config.yaml
activation: "swiglu"
tie_embeddings: false
init_std_o: 0.00734
init_std_up: 0.0344
init_std_down: 0.00481
warmup_steps: 204
seq_len: 256
train_tokens: 156800000
Each number is 500 + 25 x the weight over the matrix's rms, rounded and kept within 0 to 999. Layers, rows and columns count from 0. Numbers have three digits each.

# layer 7 MLP down (transposed), 448x192, rms 0.108, rows 227-251, columns 0-191
474467437486514522537472493481517497517525501456483476522539520520513483491529470501506481546497512526489520491494474492469518505509506474523516461499507493477544500458474499494503525496523526495516498546502515496532537490545525491461503490557553496482515495502522457519544518474486532456510526483505505493521487442509516506521499487486529550536505493496494473499474490469473513471464500522519548555461527484470487481476473525461455483537506521477496481467484512500535452512520486553494497540522475494526518548516518443511502465494525485509465505529531482514539515514533502490
506470533536551534524471511530476500491506523534471542529455496438536519517476527510491496496465521498511480433498475496531497537519455426506513512500478499476505473490487563514548473472522471516524479529515451493513495487460543483532522490491533490483478518464501506522487497499506437487515497534494511496496468480490496492506495530513460540482514535513539453455500504469499515449500515512511492482500535544435474518472521467490499460494538493497486490502494540532514441476493497508513494482479471489492489498480536487529500501475446515479501518521519447502511499506503509516
496492464530484503512505506434504500492485502482499464488457495549530499485498503530515472509507496481493496528482485496507476510510450527478528526500497487525483529499520486453513516491505504489553474529504502499530457489507453442517441503520496520527521513491492515492532469513526519492473531480495502472473495493487467496466463530550517501485515472499497496508546481507505472459472498548486487518510479475476505460495500487517441532503515501510448508473461514471481499445447497530526485483513460517477494474535472495501528515473487460506494452494511469502512515487534499529
500490515490470495523547490519490510528494487515504518483489464471515514489502493522464516514461502491497517575493501487471509491529543489473494495524521459544519524493531488470525501460522505524519496487522479516508518537456477496492534526480461502518542482494509481480550519532472514526475482514479519465481551498529538525513475543525498500491437463520487501516478524469476506488474537526480479462500494519503552486479490465502489485536463524517483496500448519526526530490509464525518463468483513533488501525506535475541493501472524474495490533528515519531503543491498477494
496507533467462479485465514494526536540502521553488492547511466462501473518499505455499507524496480494516472497469510487507472511541522492525529530439498510481539464512491517486472488513520488472538532516430478506522491476482491476498493548460477489494507507516550479515522459508495491470507496472474480495456539489530505498535493489526465517532487467455508468519508526458517504509493501478495506488497526512491506487494516480489498533479547517550520519485502498526506506479525458524466517491471475516511514531508515513451513504477521505515528502509491519508509508456446498490
492522530481499510486445506514499553492528542482528541498430498527500521439491510518476487487512489513500553513514502536464498504493471543489495475457507463381481524536518490492479491538511471501540473519473520489475490495503492500459517460498530491504472446523525446532496485495500483487518468501520531462499528502478464544500506547486494472513477507508476493493490471458530522491505482484454487487521496483478524500475478498504523525489512482473488480476445475495518530487477454491469517517473493499478494529505517527435527534510520529525509513516486516509517503489489485486
485451477464469502523426530474530507498471538486555529482511485488462488476499519520505481478491513488503461509482488528508486547517530535501503520497468509515541497507526451497486471526443478489533505497543507459525542486495518500482494510474456472524493530512503479514506531492513465533476465518476496478507524478550496512497489518518472514503497486500507502509508480468475461477514515528418501484517523466509488484484499464501517505459484501560515506513524477527503530508523530470526531477477479524516467473492490494507490518502519454488480504523515469521497508522515529508
475527517541503477487500501467521492505484493531489471490487510514468454482497465479513492516500511522499487541517502519489517492459479487536476505492472481436485509536512490479508472512522513468491537484499467510539519512456477484494493531485471478527515515517484453515482527521521442479497503502494506474506437501497479561524512484474495513524566537501525500498510547526502510483491451482500503472512521477508492499524526500529511529494538505510513535486509498493493536474490515461510553491523528488504504494496512516498498462520489484507500547535492516470508478488541483475
467458465477487472526394496478499508486535530500505484504519516535494515509491528482488473517552510499516487477505480481496497527445490479504447458507510526448538512483524491517509519486524487518441513490535516495500506510457523531517504519501506468506516540490514500510472489512484472505503520490488462481546428470502498490491533502493474495496509533454499510484505501488467512496530543533533474471515515522485505504521506502478486470488487507500491505500511511481492464491511505511505506525487484514504489495507498505528470533500490479480479541462505484478513523507464466479
470515480476472499482454505495473539502505485488505501448514488484499532534483471506509539486479511499507521490540487473470499491490514473504529504510518480386478473519524482462453506494541552546506502503512515464467481507512460503515493533482536508462488517479508471480546468528507517498476486463504512498478521514514523464521499482493472499477498540507463527496532515521531458477512546518514480496482490528509529493524495485448493499496531520496525507477494535487498481518559486489492452517466498476518463446557530446504511502472528495497541524537462480488506509521505493483
484573482458507513453447482503523540514483495502437457496492483484548479478460515493526505511525492501502485492483527507481479480510523472494569496507452483512470460509459492468530514526498502497545500531521481501488511476511499467499473499505485528486510494492522505506490493491519503482544525541496517510546482480527520494480489512504545500501473500511496485448489486501543512462454521489546490492529474497476514514483504464542528486513457499500500463525504507493491501509503521504486455446503507498520552468495495487485481540510493521477557514467494470451462493459513519556
456517487511511506476546502507519506522538513508507488495483505553481521523491510500510494479504478522517488476488467468470475500449512484489542537496477506594431499483550503480534478508495538508467533486518481498452482520489514486492519509515506514507499451500510499502515498477509514493507500511489498519486523500534517437501515502484538482477531501504509534509535468545522473551518486494520494539483488489478464483464487490503513523466497482531507502500532492501477458515509502455532511492485542484523512461481526472462512503482543489508505515480502575529461482509504524496
518513508496506520510475535453487517499518504502516475514531519495559509482493540510489565475554470528507537526540562492490441537543473533519494510492508525504488529502508563543502476517485464458498501507493523478477460480521483492482507505473509475550482489513544531499532475470495534455474506477497487502458510461494485474548533536498455462439457527493493525470488518467475480521517497488544519491495490513456504477512497488497494490497516523518512515526481527507463501499499500490500529526529526480495473494512491452459480487499462471476512469517495539469546505486518539440
515506507524449477512538519522440518486458473513475469475501509480496490521467528471536494531466501504513527508509489475466509419498541467483506503511495490520521482480498500530506499477530438471519482510439453489519534501501479496534500484472488531516513505463514498483489525513481469548462516471485463489481460489517531504512482494512473506496516517511473511494464528520472479469502473496502513481492530500542493523485493528510521499504516547485506503537472464512511466475507491475500472485548498498503490484484481496499488481496490484526450536501515467504504481494491522530
506485500494469484511406487489462503468485540525488504516521519467476513505519478472511475499526523481480501529516510476496497487505486508562484482491511478361522517487445481563494479514509482513528525506524476479544490470488482514514492516526485500513514508497514510502534496500509510517497489506538471505499457491518491493504473502503474505507480501514489484488500517472487513487495499523518501523487522513465559538495517449529499527468510527449480490504520505483533520506486490501441470506461484508513492565500503496527479519493472499494500525473453388512545533481533497473
486552484500522527508485511476525505498474466508476499493497470489477494445505491483509511539520466482526521526461518476525487525434473479527483542513517523472504522521459516511480522511510513484508486478504491517522497484532539466540480524461531491459473502487517499512489501459555512465559492532506521510473513493517498563502511481488516543503533477484503519491507549541495582527502491489514569478520498491539522527529486495510507506481495513468525488450481483532461487494507454493477513498548517497521470470512448474463505527424509527495479520473521461431525471500516565514
498463502483465531492493486492515517470532499492536499514497519491482509492506449464526480528520524511523485528500499486525510484451480471502520523520462511489494537499516439539459494507478550469528488545514477539522523500518494502502517521505471494496494525509476468507531500501506460459505488547539476471541433507553505492486444474502513475531495497498469476457475516487491505501548489520511481482491532475498490463503461491493533508527486502508496494521603465557509494518508504500490461458461480480503488499465468506481526523446493474501505534489522537466550509499556510506
493516530523513511508590504515530490491479495502504517504569495530527500551535548502510522495479499491485511518529552586516482498499506498501495511504536472542466477510537504507504493508474464472497512464551464536531507519474509464495517510449464530437514500477517473480516470524507519544518470503498494498490468539495530494477474444504478492505499519502511497485501480450531519515488514512449513538469501462553470514498522482485497490486505501463484490490513504484537516490490492519483528508531509535525504476489493567494508450504510554501517469484482522520450489497523451488
448506473492489478500428509472507506496532491497520477483536481495496498506472466496502488483502507454485541483509491510499479503498545539528474495463526525355515493521482469482530544510478509501511464561537504462459503507542489553489519535478529527502479483499479495541502489475510523528483504533537527520488517475485486476499513508523518513473464495473521496483500535475515511485512486517465530512497517502516470482484502480476485500491497473498471481516479496514515536524494497494522493503533516497538521553520496496469482506494527465533487492554470504512492494484466490469
476503564515478487511452518483545505543514500502524510493480491508490571476480501505481515530468476494462531525505475523548493521456541511490507479514523503498499496499524482490498455485488472543468478553507514454479487482497523498505523536478498473485506450510485505517502485527475451534505467514494504499524514490471501484514482507489491521496504503506538476483521525434502500524527480524471488463511523496537489508511482523491512509530465516469495508482468542521503523499559495475485515506493529524506519544518531534457516514526505501537463534483474493490505508489458457443
482513501547495543571474459508495504468465474502526504496469512492493482494465505521449490443552519442513481489527482475497482488548496503464493482454444512503487526506501491514535480497496472517483520511510482559472482500529487488500526515508509505555504485555516489488460516524542511515504488526474507502506491507514487526527522559496508445488534529518526452485518456494469491499505517503517502447505514514515511471510499474474535505503472475497521522526490458481493521516532485496487472479511482520467453516494497516481519492461503488507476479533493474489480470486528524519
468466563488472508519533505465507503483510523481502509493504509431536508522475497541455507506466498505502502498499473463475500476525497520466495525505507503532494472483523464468537496537517505484453510518460500526523568501521479504479487487508524522502549482506482535484530494507526525462476507534511461480457473507487451501514475474548488503527517542555476495524491474499535502511496517478478527441534521485473552497496478490498499506522575460508500522490552432534508500450477516503479512473500481488527465485506483510468499446448476524468526492506526526529495489492538527523
474506489474518467524418521545515534479470495469487469515482488471491481504494493500478495527481496481469499487483478485497463505476485500510474542507466484420495508503517510511466503458504504501515535484548488505508466497435463497503494504497486481503531477465506520502508495520521499484573493516503492533515507474494486415519502529486471498479492494523518510476480510480481512507518499500496515487450510508526531511503481503490539502504501460503487511453508507521478517488482458475433515501505520512473505549523502534458533487502463505499443492477498473480513497507497458529
529510492502485467535530483503452465497485452517464502468471535449521534494516538526493520498511526515507494479513528503492486509473530512474532465519516508491466459525498540489489477538538541530539481495472514493493498491504501536560495482498525503529515493517477475520510512514461499470494449503475535478503509476473518502467526481524513522511478520496466506483534503469476482491527495515449449492542498486551458561480489499495467543526511485494540489489473474480472525463499468483494507509518509498464441505495494488523509532472492504477543463558477494487490515475519516526
518506559487496505515435474517503510502496471514501511538505494496529495509488489524531506505523495496490508513511544497487511516505498506495468486501501517660483521536496493561520481487514492519510561480517499475539534510482501470484479499471515476478505525485527518490503503488469526504501498477542517474496511517469504495487527507494508501559499514492489484515514483487495486516490498504512503481493516502460558520541523526500501483515519522540474511516491503503524513481452486492534507483492511518504516466495490526512479518515485481510476507462464438495526480502504486522
# layer 7 MLP gate, 448x192, rms 0.117, rows 228-251, columns 0-191
482511490543549483524517470551527483503489526498501462427491486489520510453546493500503503482513478474478471502520494510424501509490503504533455537540431542494505445479489515484496487474485516518490488494491516547515483524507503531474497537565533503439487525541495524465507524527540502501453497507485503466499486520480487515480471447479547488517523495488509492537487525520512519516504526444505491521556444439514469481520531508484502477491495497498543492509467486488476509514462510557455497498485462523464501482529539486531538487489518482486508561511516474487519487525469532550
541512461488480496479503473482537488534510461520501469432481524482491494523479469512514506455516481493491474508527519516488480525468494489488480544496505505497488471570515472454498460428486490556495525514496522546483488446491508474519476534502514478501456534504496433510484510511487504521497462514518511515507509493529493518504486497497493484465491486504480536501483557513533450490489457484454514474520511465502506472453482496505503484469486479505490501506468527523515501553492514544502494524513491532496495503513482483491490560521543503497497545517512471459475513476531494530
494483540500508483459505489509527496538516523489532447525458497509495493516492500496539508461489480497524488499495536466478484464460526583541473525485499471513503500506553502461533486469508434518528511495452483539501518485530529505482509507531486504526504481490512518483495508483595486534529454505521519485501509476520489517462460483523495531502469491528443489524495519540476486518492493474486534511522496471508474555498527496495496473536524512446503470523474496477468523506448521460507495529479481486484476513496502459500497516490523482520447520493497518504504514489539518466
531528511521500460507519463546513481473456523535443543504488519490524504478497472513532516492493474534477522490536498511492524492507529505530521499490480529482494514518497522533522507464453490501549484467493530490512495473469496550506496504516545505476489495477513482506473536528513504471475476530478498444550536562525483511476519456504484515491499466480524525491464563554500514480466535487482535474490490488510495506457491522507552465524468501537515490505525478537485500485464466529498492445554468517479495505539515484504529485514482502530469472459482512502511498500501538488
468497521485541468438482500495511481459492507457453522464523505482471503490493478521483503511486494489479478451491531475505453526490502484477491568538517521506502496463515451500451457444533528498451517516519516507534503489505529502533508558530518525431512504514536444503506526476525468523495463539466507499503464502520481481498517491492498528505485461497499537507474487500503531504494490515527501520459469481525509492507511500476498489519509510468547482462521504501514481521502466498497488507452506495464514480497511504547516544488533446520483521460498463509526523502494450501
484459494440509505435478482499492496508522517463460496502524514543537523544452501500502482490537491517494509494525501484518507484493492499522494543533511491498490512503516462485476506454472544498524486512478503487500517498455493506495465486510480469498501472502533499498521526503470486497546531528490446498498516529519539498480495477545483509482480543492470537562543519569511492468526497477524523506467485470552492531458494534480448520505492507514460481486521488517521498510489519529498488509489506466477546489501488493505483492474478520507503493515525513520472506495498445518
476510489518493460518503494465493510445473526502509503497507497503491526514509545517569533526472498466485485480489482520480510509528473498477505506507476474471532452517518515527526467486476484491497486465569487508487492486510466505483494487503529580528497475500497510518520513486532474513520487476502538493521470518512515485514444490444493505480511521524507522528499489490514536501502503471497512494482512469525479534506491492526486468548509545531530467483474528516481491478479493502530495477552488512477518496493506504455473535464505500481527452500505505495533497526481516519
461512496481477528461505506490501476476544491505473442490486508468516510486487506513489492550480538495502509574510534503507554494510494490489530512483474500494478518497513514538487506485446505486496459496480509504498507492484486499485498500501471468490499498486488509540540530461494474509477506516513533485462528523520505507471489501482491537510456499501510497498502470524488462520533498515491494508495504534497476494498511528493490508507536471512510476486500528492468507516478484472484536503493486488512466533485542498479528514502579501445501524427500509503559504480471511470
513477513498535563499483491526483521520461502515510536502505494506522485512500471477498505499542482511506553527465528464491477507503498492501459546507501531514487486475511498463487515486499522509514541553454471542459489512528515520446506494528463507489501497515525504532453537538531498499476510488471483477466527484513508498480463453527489546498485517478499532488547541500489522512483488470555496488520480467548508525497517549474478492481461488504484483479493495495485520518474550521500492476513493473508520500527482517542488530517520525503501479523528482444499500499489475547
539505463512505489482514487488523486501541537524486455505482533487511516509555526513516539484510473481510494493481471530452490475497494495546471481493538464509470489539514507490498506506519519481502491493520498533483457533493495451509492517516488534496455490519484522521483515476562494512480485484461518468539527495526466460458510481476522510485512504523488530501527499492522528468436455489540485569513506457520495518521526532527492492512463519511533491433516512490455479527460489491476506530450496500538461499480546472481513526516507541508476445486518481513503513500491527494
514494541480553551512487496502464468503486528493564497476502505493523483493492518521510524459493534528476522431548467531501532482488501474533514500459505535508464470494520460557463530479493521479525483512506535504515480530482511512503512484527495499450512564473519490535505512463470534497532472521514480568476507501476487513451483494494487522503494542475456489499473501486468502497487472461484502519470508498514522542452450503472474448543484481485495496500537550510502499488503503522500487429531471494496483510513504470508562499511508454480482496502500492481539500489479468516
543497487468497490539495510533469481494459475509537464489462519494452473478460507523519497486485452501538517499531502521484489508508474512549499492485488536524484539489550502521478510492468494513487492517523499529502484512512527478531484523526518524497527536487571518503519500420538471467470470495481499429526539519464420454479494538508508475518507458492498522517534512541486519528495497477505484486484533490488493527466500514514463489535507540507522486494497515507498511491498485555466539521519504443477502507523541488499512461516473471428515515524538511523506484501536551543
524511518465447484448525481488464484496482473541499463500529542506507501515495503519488514469487491449515466480526506491499452473482477496494512485503521464486503506495455509503503501437497544503553480462520484513468525530474447514449442542501482497505483471471489497545494530456469489500517495489492480522490523502527484507546488498506526504505499500491492488501513506464474471490492456497504487540472498509525497516468540474500490523535541508486500462497532500452518503476480524523504462508478463487488510504515473569487501486478528496509480503539552504516463514474527539461
470559506455554500468521460479481486501510462502533520497498551499499435536442541515517489533510511513459492505527505479529506513529552518507509514499506492522460484511472496530459514486481509474501487502528479530542506515495526473496537489499479477465518498449510454484488513481509522483504472485482523509456528549476517504461501475514474474471474504494511486529539475507484527494507418491458536515512539508519534542506502531456517499514492518514532520524485502532506478472487469507523496512500514484504517492522498503476510495479508497480483517510539521510498533508471530526
516535548488532474512521504467529504514526512536535482506553453497497460451447525509512492488458497496501444506527506523526495456467469547495525546545530480520473481484497478508480503467505530476517518525544516538454474529503534481494503445501462466523527497486533514509507538462525526520505462508503470453517529502480485469517537527516511484557486445530537482505477500519481482484486453513505521518515518488513480524512467525518507482491490505490498508485450529468516506537526509515515502470496509524502499467517517501521555545480483476495499536524524498487494448482436521548
533492489507508504544501491525516539508477504502525488496495512504497531457496510510456537515482539523511500480472478480466525476525489518477481514532491473511514486531520550507525534484511500491514484496491556524501524532447559478488532483503463556491499506502530462485491517541495539452459490486531531474501527506480474545505492537504485494489480475490566506532495453526515470515505514544494530510492512496515506523489494502466463531483506478517477509442510516491473526559479481505553492492508498470559491489478440489502508493527501472485512471495466541541466501500519504578
513493529458502527512506466501524543488510523497433506468476572489445528534473493482503479485490482490522505488495514524463498507501516493507505496486540504513483510516506509533476475467513471454481476483511529528498527520496528507486470510511528509438498501478530524526483549470510497513541507454501508507545455530512507471462492468521472493477526476476503536543507497487497511475531499512476506492508459465518546513510532575496481493502493564517549500487492506513464469518483500479513490441508463453538493474494467445501527470519462514471518482505561482474509506532484516445
490502516522514455463520523506505497546522516472515525524488517467499458486488534524503474492515500543459510529457521491513528468480460462484491520488500536530510481477488470527553447477464452499488456498467492491481466512457508540440488504541486545538451469493546509493491532511506490477500489489550479512511450473524495496506485526502486521500500493564487468546477501497516511506539498474493517518480519498487515523517481526509501449471513508545534474463481458523484528485489504521520505489513471501520504450470487525508507498554503457474493467463541488498491504511523491477
530516511519498462505510493537469502543472525496466475484490513464523461517501553508501513510486501479503473499492483507478502497489489471516472539493463503502471491454503505496470503513474506492476489530474483519499486522446533439482496500525495540526529512484555526511499526503523548488475486513484496457497549497520511501492481515488518490457439500505490529543554468529501531530478486443439520491476558489527549549516453539480483478544460503491513519491471519476463567488467518483476538497535486482508511493476506509520499497493502536505485503489493541535487508479507494494
513494491502493495508530486526458454541488534478527511467514534484507526533495484532513487513502504507515491506499498530456487505502483497487491488518508501507506527457457495520474514491514455493524491521459482583488485508480487486484458508485519479478500511503526495529507538490496531500472530524484484522455540501532548501527481523479501461478502552530462497538499501547505536545462509455507505479502520512525502503536499491461496492548509528528542490533518429477527511472481496494516466514469507511466452526489481487518507509489531519488542482494469476476475439464491560545
518496512486521447473540532471522525502532464508501493475507482504492521497489459517487498553522503466515520451533459494516475480483465489489505534514523467496484525563515525516496471463524490500478498502497519479518502469485490545487539494480492489462540493471547550504547517517507500498519484482484476535479467523541534469487498527508486484476502484520492491577474505454499508518496493533501514498420493466525545510444516491495525513464555456500479510446493474531504470493510486476594485525467507499517504517469500501516457567485477455510488526462547510501534460505500496541
489472486528492489453518473502502510467527497460460524522486486490479481493522459498490543489500466458526501504493480512512488492459527493533498496500496521499501504479484512526480490520446492504516508445458477458478482468489467508478471453488587501510483501515530527493492501463540512494492506502467488537520494500571484482496497495513527478492491433519502483491521505509552517483467486494514508494510513517480559499506497515527508476517488518474530543503512493499492509498505452510516473494533526549496534496468487508560530494509490517520526494546525497482494490459502495461
501490503463551468480477484505538500487545460499514504544539514500485485514524544528502465511526500513474563502476495486449466461499521510528448534434499494500487461489527529502475530493496497445470458527520506533521502522491485510492490505533522505506513481465499480513484505490519496507528479476539498493462510479481540469502471493516462501460463477483494485536455487473471542513483475513468491540502456478513520513544418550479516500525494496474492486463525495489488506495485515515524502488505463521459517472483454471474496553548531512525483505495474513475494488505511461524
496544471451550482486467479521503456537484512515481543476443553477481513539487510530534517527496493454493508518508498469480512531472488492518451490486496482495498497511485458468490521469523497545510529531521474508474504504540471479511496496510479503479527498528483538544491540512489497479485498464478516512550480510506493448468507524471466491466553494509507521506530493470493482538474479490548480516496503458488522474543512476521462494507501509488480493505509473499520461528505494504530498484460441474525498508502490536542493515476516488504514494486495464449504452541470479474
# layer 7 MLP up, 448x192, rms 0.113, rows 228-251, columns 0-191
496492509485490499495508501462467487520495495493521517475529514536463526460492442527503543514487483544496530488494518507487533486456478539471490513483502533508513503495543536477503442487437486477462473472504506489480482486505530484469492460467514502473472507526507516530489477486508494457481468455518505523548580516504456507520573558522482473528469454497479502489501481509498528498533467510486558493524500502508515462515496477453479558534491522574512510520514501524501523482521462529478527503467502493523474484495516493520492487529519517461529545499501511542499538501484488510
492525476502539545540511542510458503462478530520498481533469510473479499479501504495474521538511507514520528476514475484490495497490497540525491498496501514473521502471450507503501471540474504466506491504507479467533516487510515492498556450502480500504569469498500501486510494525471496446500561447471565495503519487484513486500501468476559514539528521478484514501536512467452475526489502489501465529497516518494481492504529507507504489540522516533543497494523481495515527490465505470510514544482548468510485550512519522495525485485466510481521502497525535513534488481489515506
478483484483514506585509506490513535455493537500476487476509535471502500445427490487508467506493467494497494527536444458526458504454509467455484434496452506520529502496506502491509479523547545473471492477492490485516514484495557488510510478546504480546520505506537511497498501490480461452505516529508491507481501480507554503480521529512504486469510490511531515518504480514539492502481538490498488528502486494495533499540478489517480505502516506484517482501518486485522493459489510544481525479497506484533497465500500442504510489499521476511481517511472451534465536457496501506
503528496491526468523523532523474507551491549552467463510523463479509490469500504512530472508479537488535532478510548514496475517479534517528527484428489473528503481502535512514501511498519461495487496517475508456517510474496568551481524482482484466501523525504547495457506506520440493457522524492541524478507483536533557476485478482472462470473516461473504505462470481469501516497526526500501485494481537508493467488479515500500494524453514477503540488521498489493459513502512494494488510521537469496489487526483501451532513530512493509506481511503506509530496536519501503475
484498511487492550437504525527486457502468502505490501492491515455533522499502454446496497508455495461517544480472529518527429493529487485533506499522479517500492499448499451462498517487525488499484506514501511475526497498476503484528444516547488521473529487471506524499501499499518497480545488506517535547483471486516473482483493579524479494479514508514494532499548486491488516475487496508484501490525483506534478468486516492500493503494509469513472523531474469456497467532524503475519530465435462480490487519501535517538506507519537535531512579522506480503549532527488513534
505471512514508501503497479492501458485495553495511470524542518513523502516478535516479515531538483472490488509524490466483523462484504487505507483495495530507505508492506541488483484482479536513478515491474552466503501545498483536430466484448513532516546486453536506508483479515484509529515494553546521487471528504497494457524490473512501514529522477498494525533527486490516487530479480515501485495495494525470516561513510530500502541528486518528499467554494533491508502470505478478532493494529458496482541507515488488462492506504478527439467549508497502499466497532467483473
490509522481513537534493443494477537509509473482492517520511571498466552509524486500521518511471523499464496499471487497498495493516460521474472516526487491509509496503506503567508523468504491487478482486482520484476512462557539519479457509478530504513477498471505508504545541542476482490488512522468509509544502494479483471480473487472521499488480470490463520513543470505500459533514504477499501532484480481512495491453540508522508510510488500543479499535480469512525497470489521525502526502485503512492546490499499426489484493504499547510483474483526480522523482508501520529
499531533493519536486501487491522475534509463531476500500488510492469515481511516520489490522485467493496541548515486513502509452474459495497505474458464501517481519536522488500517512463480543500517502518521501473474508457460498467486457502499486513476495459501484522488501539477491514473479511503524524487495506487551478505475460482509476532476462480513465508468539488491501497504524489495530477492477486527513495553460463505531499501498462508508495496465519534488462535503478487508471479498493496526481487537488530503508509509509493485457484469524492514485547439489461510471
541475491445500543487477510505508482515441493553524528541510494458454498495462513484517445463519446503505503472496496525499473525475495496514494515501501498494513470501506546486460498496523491490464518493539480511513491503512497503498465501515492456497542456531517553508494518465512497456567499469511468461491457492530484487493484537517492464519515550478474516500502500474431506498490504468500487499483504491483548522455514486482514542479521499509495517528494474476461508489517525511513465505466482448458491517503531501504471476466468454488510475506499487481548554531511480499
476516568444444534493509491476501538478503534475477523525542522512486493497503501487516502554460495482448484534474515475489467557510500482520549482536487482494518507490488500503477504518505493450495495462470458506510474513496513547501472467503476532474512477507498509483478543475496492480473533500490493496547508478510528563450515445519501522492530474511531486471538514544500509541523504525442533488512493502489449507531503529486533509470531527469551463469510495522472500503494513518502504505524495497525520476496474497501511491506471478473498521497538532507511498493528497552
465476474469490507519511527477515522484474478483464586524479517490500507512496501490451518501505473513513462517489475484518505519472523520495473486493456518476497488521481512488541519567487516527474532497529521486458483470524482476468477515479559505514515484489499460505491476528516510459513473464480516495480516518470519463507483487530541443496540480507508485436520525495517509524517509494526512532494493472501450426544490542511542537486475483536540515550463496499565542496511505505479501500527517493501490445458560527462502517515510532509545496495461524503547502449487463499
532482502487473508509520511510482519472483473461515475470525539496499514474522482493514538463476501522520488540509504498496492477473521535518522518477503506528477504505494500540489474483510500466491508482474474493505527448482515490496454509484485497491551463549526536531510528545526521488471493469479551485510468537538481499542537519474465523438492504457452517549556496478500498527493447499486539472535507484516527463508529516545520493467498538490536546519507487488554547500541496480478531500502486514508511495502507497503547480522512536465501512497491525496472500533441546476
506488470540508484475503493559495485484492510445541472510492502506511477495525480495508525508524510531491515496491518463482514515478512497509481470484491518496468512500532503468497465548489510499475518493503500539496486513486531511508508491495497534494501507493489493471438500512540528505527485516473483519481561487505486484499513477489496548530510516471451494514524478495534565530487533432502525479528500490488506469469466514539498504473478501435502538546504505555468526479507480541537506449547505493516515516491530464518475526465529496494479481512479490502511520510511473520
488520527481507480472481448495475539518475525452550467478504526501513475501488526477517481568503500527458496479483492491545480556522546489482513503527537496535486476542492489518448530482500518488486520509475521540525487493491522429478467515537489472498458510488512505504511544472454527510487489492500480520470474480521491552464511502493489512466490447504530520535474527533482451501529483507490490470476547495475525545518458551523497509516533519489564478477559503519514481481460532552501508525444468564496477543508487484497503489515480482490486517488506491533487470475513473497
444565500488484522479524508511512528497502469533487488488503524479497473531473511491507512503521473510487507490456502517490508530489520443527520486475563553469497468521478475516547471482495478496512513543506476501495500514494542481546493448495490493527468511507512489484530532528501492495491430533498505520517532493529471475482499482499492520576500531567487537487498504466481493537553524522539533537511481548498505471474511500501556461528529504488507512445474472516539455494534485475494541482459522508481507499486497509474515516525533480495451546533522516471526498479495491534
455519505512505505469525524489469483500528470487527437505515505526523483506505486448483476493470498492484544507515471517448529487536462503501478524439524490483480465514486504508536439485533498486470504461500525464502503493503533507487519507544523543499456505539471431481477496529538489510453511494503532513518486516483503494509511491436483517467528539501466476499453510526484513458522513501486504480481541475490484477539509489504489553490464510512481509493537498520514496468453451511529540535474477474558480488493471533501498493502504512480482500481550494449519501519495507511
512552507486514552453491503473486487523496492508497490480499485504480506492512482530459493544496520440527522503483534502491475519487459516473539515481491518508536517536506505528475515468552497515482501503527519504555500489546475529474543541451487461506472507514503549501562472543494488472473504538501497511505483514487460503519504525504494566513508524495483502518493523442486497526469522511462457497484492446514523435488526516524524518500510501482470483509531493467520527494511507441523484469452503526505526522506473527486486486494512529522524486510462497485529462517515494511
458502542558487475458480508513542508519514504489526492478495515473479473467497482544508465494501518561464489473485561503472501471482501480503527508492517507510493488449517472498531478506495479502464462479461494474497519477501471528473522468496496526536496454521529497552513491513491506495539495506544494484512492506449487524502512510550497513509461497499491527543482447510546455469471512522556496484490495494505483551507495515526494493444497503549501473446489479503496532513514469493547486472465512497508493497492503483488478510534495527529515461524527486501491463501565477504
483571467515451469496491506523484495526462508499475449508500482503485492527491526523510482515494524452476487539505522501481458485486508478494498485511481501500484530506495476479493490503495518480465562542495470505504494502515517442487479491505463505503535496517526510497528486536513507533478505516497492493498556507510526508519544476472535507470468440507478526493516490516516531509499494489458531495514565521474535518497526481459454503527460500524488536504483506476483537508505488464507562507530500488470489495488527505487515526492533542531497523475491510545488546484481471432
502466537526452484466493528513528519552504454478497508479504511500511525521487533448571460500482488537508501505504541493506451511485497524537481491505472534515509535508507532502512471528475512514479529478500472482469557526491477511470501530522454518513539534507491515511508491462487515519519497495484501494512476520437474494505500496485428509511510465517472512510447476516474461493489462491459504480521529505492511496495492519512475483517482530483486500502491530530505468507474505533463498460498490525532504475571561445507513495522489459485512497460549508524546521504468461485
539509517469486547539492484540546483530507490518490493516472514555503537539553507488495509533512454473480503494501541540501524508510526470508517465455458502517472552524506517463458528489512494451531487450498477504477474482480506473510504520477550483488505495525547463537492450519530468486514486503481521479513499502511461515528474480491481501470491499490542540484526473474550479505499495513449511467538523498495528511513485524530478475485524527550513459558503508500503511550519506472518501529481462505508488521559510459475515522530505536481494459498473522463446531484539463456
494513508471521527524531498534525463504529512477530519512559502513515500477491521486511506442530513467516487506518468508521527542486484483512475488470512516479523516526428521511524483539480513482490488456498514488473490492535543542499446472477490517546504491518495513485491512476497463506477464536512526502470489488513438497500474488464534449544480508523455502515525439494505497517520517520514499497524482522532503498523523517500515500530487528522515519496478501511515493447502499485526546499500530502522491503457485466499525530499491522438463485513549507529515508481487528497
497518523506492506469518460499527496464492493486498503509532471456431488523515460503527535509516510461507480502469521537508479489525505504473473539508507544509479540494576503477464482515519442493483502515513478510528499475492541522494510498457486475459495514530524505494500498482470476469539518489491442530480474456510504503510497511509499511487544498481514480447474500462522527499493512493522482492487509493552542520493554491521474487514471524508467517543550517478476486552504493474499456538472493525453531460494497467499498546524523483503471524484540470495503492499473454491
474455521508501499510516515484516514499530508435485515479477524510501463498543465471500530504523509510502517453533473493503564477497496495515513522519506532511518467497502522519505509499522504530500491473479481466479511553527483515501497526496544486497500474507456495468461475510499510481470467511547462543503444541505492464541493476530492507548485499530516451477503505525511504477508485453464524489513498506483463484467505540527496511465498513495529524525466470514472498508486436493466534502460520490507486484479490486494523522522494495521536505483556471512459522522512500501